Part of a small language model's weights.
Architecture: RMSNorm before each block, rotary positions.
Training: a variant of SOAP for these matrices, 80M tokens, 4988 steps.
Each number is 500 + 25 x the weight over its row's rms, rounded and kept within 0 to 999. Layers, rows and columns count from 0. Numbers have three digits each. The size before them is the row's rms in percent of the matrix's.

# layer 7 attention query, 64x64, rms 0.188, rows 0-63, columns 0-63
073:541494511480532481528486537521524501460478522565498476482485497471511533496499527521488508508536498523494460482512469471530516484492530481487490517528497538563506493506472471513485502500557531
098:531485553465506479531537469531517493468469494501462544445514509458521506506531507545507484493521533526503508489486512506506477527488494542464495520523502540518497470513484480494497461514532474
077:499512518527516493533453507496468500518543514494524515538475520505530538529481539551539471491477529489492518441484476452462479517515516506506482495446524496515471515519487499510498505490526519
078:492456491514468514484465494486436495494484472476477496505508455517493504522488466497477501552458485481490502462472450515459499494518457502515496491506519431502498517513506540514525523495526486
092:459483507503509470525485433519511486489487480502468482473463475508533474466527500525520506515505536500520489511464469510561475549488488516479493514514529513549454492479488487479471501516477482
085:508501496494510520455527497465482490502508482472491500544509502552488504536509538491540490511482481465498483538491494464524518516477513475528510527458516490505500576500485510501464551523452500
086:486493530508531432504463500488477530498504488489548509521453472516505518530440517560514508524543489485507493464506511480480493490460514505519509507497490513489497502546461531528497505507518536
083:489495483474449517512527538511492505534515493495501527480497460508470502509497459472463562468471490487516501498501490523495518475538508484511446486518508507537570510449481512476471503505511486
095:468492494523496465476484486490507504492510485514527520500479573493483476469464470558507496468521506479522523501555482481486482491539516474547492457513496494504551484509488508478538532522503521
079:516524522461487556556478448504528513469463515486493507491514504510516504524550516493500508503495505483526496519464482513510495513466495478471500555462503508508441506491537514499479529545485483
109:502450488484497519540497480522505503499491504487486467542526503488499500469509519459506552504502554484518462476526552482507475569492522507494485514486516529525496517514489431525494514487499491
091:510479447542529473491471466502514508483508494485530481513484491504461522495477507481506507515504556538531523525549536490459518481505525493540487500509454508469502471524452466509474503517484481
097:471505450449495528536488490518492489523486502479453526498492506519489485533519525474542502515524490471468532530491488536517501480497489524525485529495524494498449545515539528506446524495469509
108:521499488496499559528467513497514505478497543468471493474498486486507524497504526473520484537480491534472509504483530520468490500521473495508494466503520469472412548498540504516489492497495452
112:444493505538509456516506486479542483507495511529488542528514473482483491482453477542519515464536490482479480471515486504511479512496500527514505526507524495561571489488475496479517475507508516
097:471476508490474502487467526476483511505479524525520523513486528544517496547474495507510536503517488525523482460554484515409508507500466489530485494484520510506492491492499497548520534492511540
097:424510506536508481479482550497523460453505512461500480509520532520508504502485540510545465488509473476499494500474467518506499501513495519478500496473523501502465517491521517577508478497488521
118:512470529503519483576545507457518517510525537530470554506487472498505455490484507498485503538504556509510497531507516480487498472478499488499499528508486509514454498467504486481457499485462503
095:475463480477496468482485467501477510508503509469513479511464519481454545499497533457497474482469457511539502515517528482507523527490521477499479482509480530499566462525504510490494527497496560
120:530533490477508556549504512507494487492496474475505475469497495501500526493534489505543486516500495472483505533487495520540471476519533520478512492515515513507406562501499493496490471521499469
115:502479498475495514458526523485521490519503464500469488500523458559448496514508496471496545513517492525511505508534527540508466514487492490492469520518530468482502505468480481526470506458497430
125:484496503518482548531531470506484485552492449488543540473476539507513486520538509473534493506536531512512497504474490463532492526523493517505511563502514500481530491505487491506463497508551514
100:507532481446486516492475495547500499524475502521475486491488486507518438528528490469456531460483503531547523459505482505487465517496494532502536490479512546501492511513492515513538545523515512
107:505517474491504466523525511536507522538506478510504524498555518510490512493496507475490490502535529493455495486564472521520499532459511495518491510477422485473493473518503527529490556505485510
106:531528503498496489498498455466522487527546516484488504515465527465505493483532508545498540486445517497543538486504483501500503502500482512457516429512464492512504467505521539490486482487533527
107:476490511473520496469504540509491503507460477501481494513529495517502488531533581509474503501532495512473479534492494483492517472493495510502408504471516518509496493487502532451480499451506486
103:490521490505502521507480501467512541539544501483511498510485512472495476532507522514506466481470479494553462513522447492495471437498502486482466506482505476492532501471461524481442541511497502
114:447500519488486461515498513494512512541481541544483487483463502486539476502473496527486494504547559540504464473529483521491455473496475527501500551503481474455482511521502510501482493513488491
109:522544491547505504546435498521472500492491531512507490471409512504495487477493523507464483500531514517488496504485539518464491485496516476495502483510481492463507510460501509519497500512443500
109:492469498473509518487429530552476522481479468515526487488542529508519505497473491492491520514518515475515543475508476511504511467485528484465473461530516485543448476516463502489489502481487529
138:502498506482534506486491523455507501455528566488473500514514476467526494521504538477490497513513547491488480475518501489483487543524478498483462553479463478522510523477503474492473457466469474
098:522503541478507523523512541481466522524504528463480477522487495520475544520450514492493505525532495526492475495475525468505507530449477498491488474492511517478508469542492507487471548482560483
107:480542493474471502498502526469478492546499466495515492494508468526506488494550499490525458528494497460485500534536468540491506481532523516463486508524487442522531468525552504507528467498507509
057:491516486531506514503521506513526460508492452484528543557534502497478499477510514508507462485520490480489540486490503472504544494520495542510508470518484478486488521490490430546532539505540505
085:519477490527493518468485491540500484469505483495494517516529518502537452466457432509468511493512508482466508512507510495513495503498513502517545527439522473535480492509500473490463487548547507
098:460511512482516520501554485463515487477495471495502510523532573497556513487581506532528503504529503470525492496519454487535487531523513498513482500516492505498512517499517516512534484477498498
105:539463495476490502479518440502536492448498498510505512492485545512501517507491488524485506519522473497501437543495509541517447491519494508495523466504548472512474503503483466477462499512523536
098:537479523524494479525513514525500493507486471452505497468526508526453473448477516456545510516540510499520478501463492490490572525487473514531486486508512537495536485492453502489518502502510510
091:465514499486494474519528483486509502520513521473497499436496486516516510506492517484524490558510484490462499522514477519470479502528508545483497477489470441460519480518576544494521501489481513
090:516457512508514526516513516535460481530530521495543526472489544490508516502463450480511520500480464493486479494485486468502567473486509478538485536480512476510530516513477476537495480466526494
084:522496527531484486515451479540535527468525504509472517520472472489564470495483523487527530497522515516495518509478496467458506500509495467505529493444485528525470511466460534491477534500501499
080:481519482502471522469502492489475494503502457504531505504495511509536543542518501468525443492497515476529475498541507530478493520469507511487488511487488510419497512525519506526542464448477507
088:504501502533509527499460500537518502455544483543492491539479518514478456508476499514510495481489516481523459497486555501506503484501465460525535456459486524501479547507467529496494544496484502
093:490446484528536459486455520536535511457469489467505535545518490485501557504460491486512521535491500511469474480503512497514554482490503508483544501524496531509492493460494502504497500486474520
105:507504501504514488450541516493544498503538499490460527475469476492520508522477523500481521475491517500538556517500501550521472517494478523495553511493513513492475478486517481485536550551469482
095:544529476533502489535519499515499474492539497457518472489516476503481531484492492410466497507516471544507501506488519466533500480500481489519512481504482546524499500510470506531512505505462454
100:540501522573494465500505474512523529498496465487492493517511501483518488532490482454527509514496527525495514479449461530489546483494486497516545519559478507521509528487458500493489517463496511
101:488520519521510535538489490524515538517507520528523522508511440487464486514519450527497511493553520481513527501469508474507491492462522485502576489470490536479502484481530515474480483521505524
094:512539488446465512480471459483468524459505534421492489504473493527483527489476476505551494468478491510468523522508497512489470531528483521501449486483490493504511506500482516521483474494507522
102:462516507496475495474459493528514511527452451491494481495528496498464500472485513510485488488508551483523497496479486514507471440499447538493490551481497459485515452540482508497489529524496491
097:525479538526519523507496539508522491452508505491498529525483522508516501484473461474464538531515508500508531484462468446481496469462541480494534491488532522468496464468507492492517496500556509
101:552495502550520463497508502507480499481498507478532520536519517484505512493435499478493536501499536534474525510443525438511502527471492502494506479481492485491530496485438515476493485505531503
101:491507527495473501484501513487532477458494487516507492489446525539512545515539503499522504544480524493518436481532450544503482487511496499492495508538505502465489454486471489529512456510536493
106:475493536527534518482522482506464515545474522474541472476508467510498518542527501507503483518471497492489480529531498522481446536505518481440484504545472467495519474531501483478524511481482477
126:468536532447496492505485516442475455542498465514532514489452501481520524518522478502507470514469473469499501505492454502502491512528496508485478491536496497488492532511549547496544525499504512
095:468532447469471507537512527482504517520483458516508520501512487483518525489502523521487462503518494534508476529567535522487505536535473485504472503519481484453522523494475516507510438497515487
101:497511489518536483485490463511505518495474476534571482488509502505526485518462504490501524463513452505494492500490491511510498453512475490436447476514537489444488507521529534528507492494502473
094:521464499497489513467514481503484502509446501499506509492510518533515494504484493520490481520516518534503434521503467532481532463494489461516507486527488517565518524487518479512498549556556500
095:518535509474475515437508461486521500504490485532494537427510469527523501502547489470527493473484492515491495515504520479486492509520545527465478501532521492502534471515522507470551478507490496
118:516458487513494514502505491523543521470481487497487549512474482474483509486468476442463512538492494508564513513499530469478493505507495468524521550547513527516499513459493462480501517512531501
103:482512514455467480461504540496445546508485509485529482485498473490457473497550502501536501517472498484531509464533491523517468518486496504489502491471475471510451463492545469523513492498480522
108:488488518512510490538483522514499510500502501527519546467512421484500454421476498492465523500460475526519488481515483514493478488499483508533499502493499498513517514499467467464516501463542525
104:477494538494489494472467523536546492501482528493463484467523524513534491527484485483524465463498502502492487502511476453454482512480464488487492451518465510448507524471480511521460480513514461
100:562483516491489500515524507509531532484487479481499465494505503488533501528506484476493497515496517495506528517564434511548441481517485505508519488502468466476534462505502551496496520494487468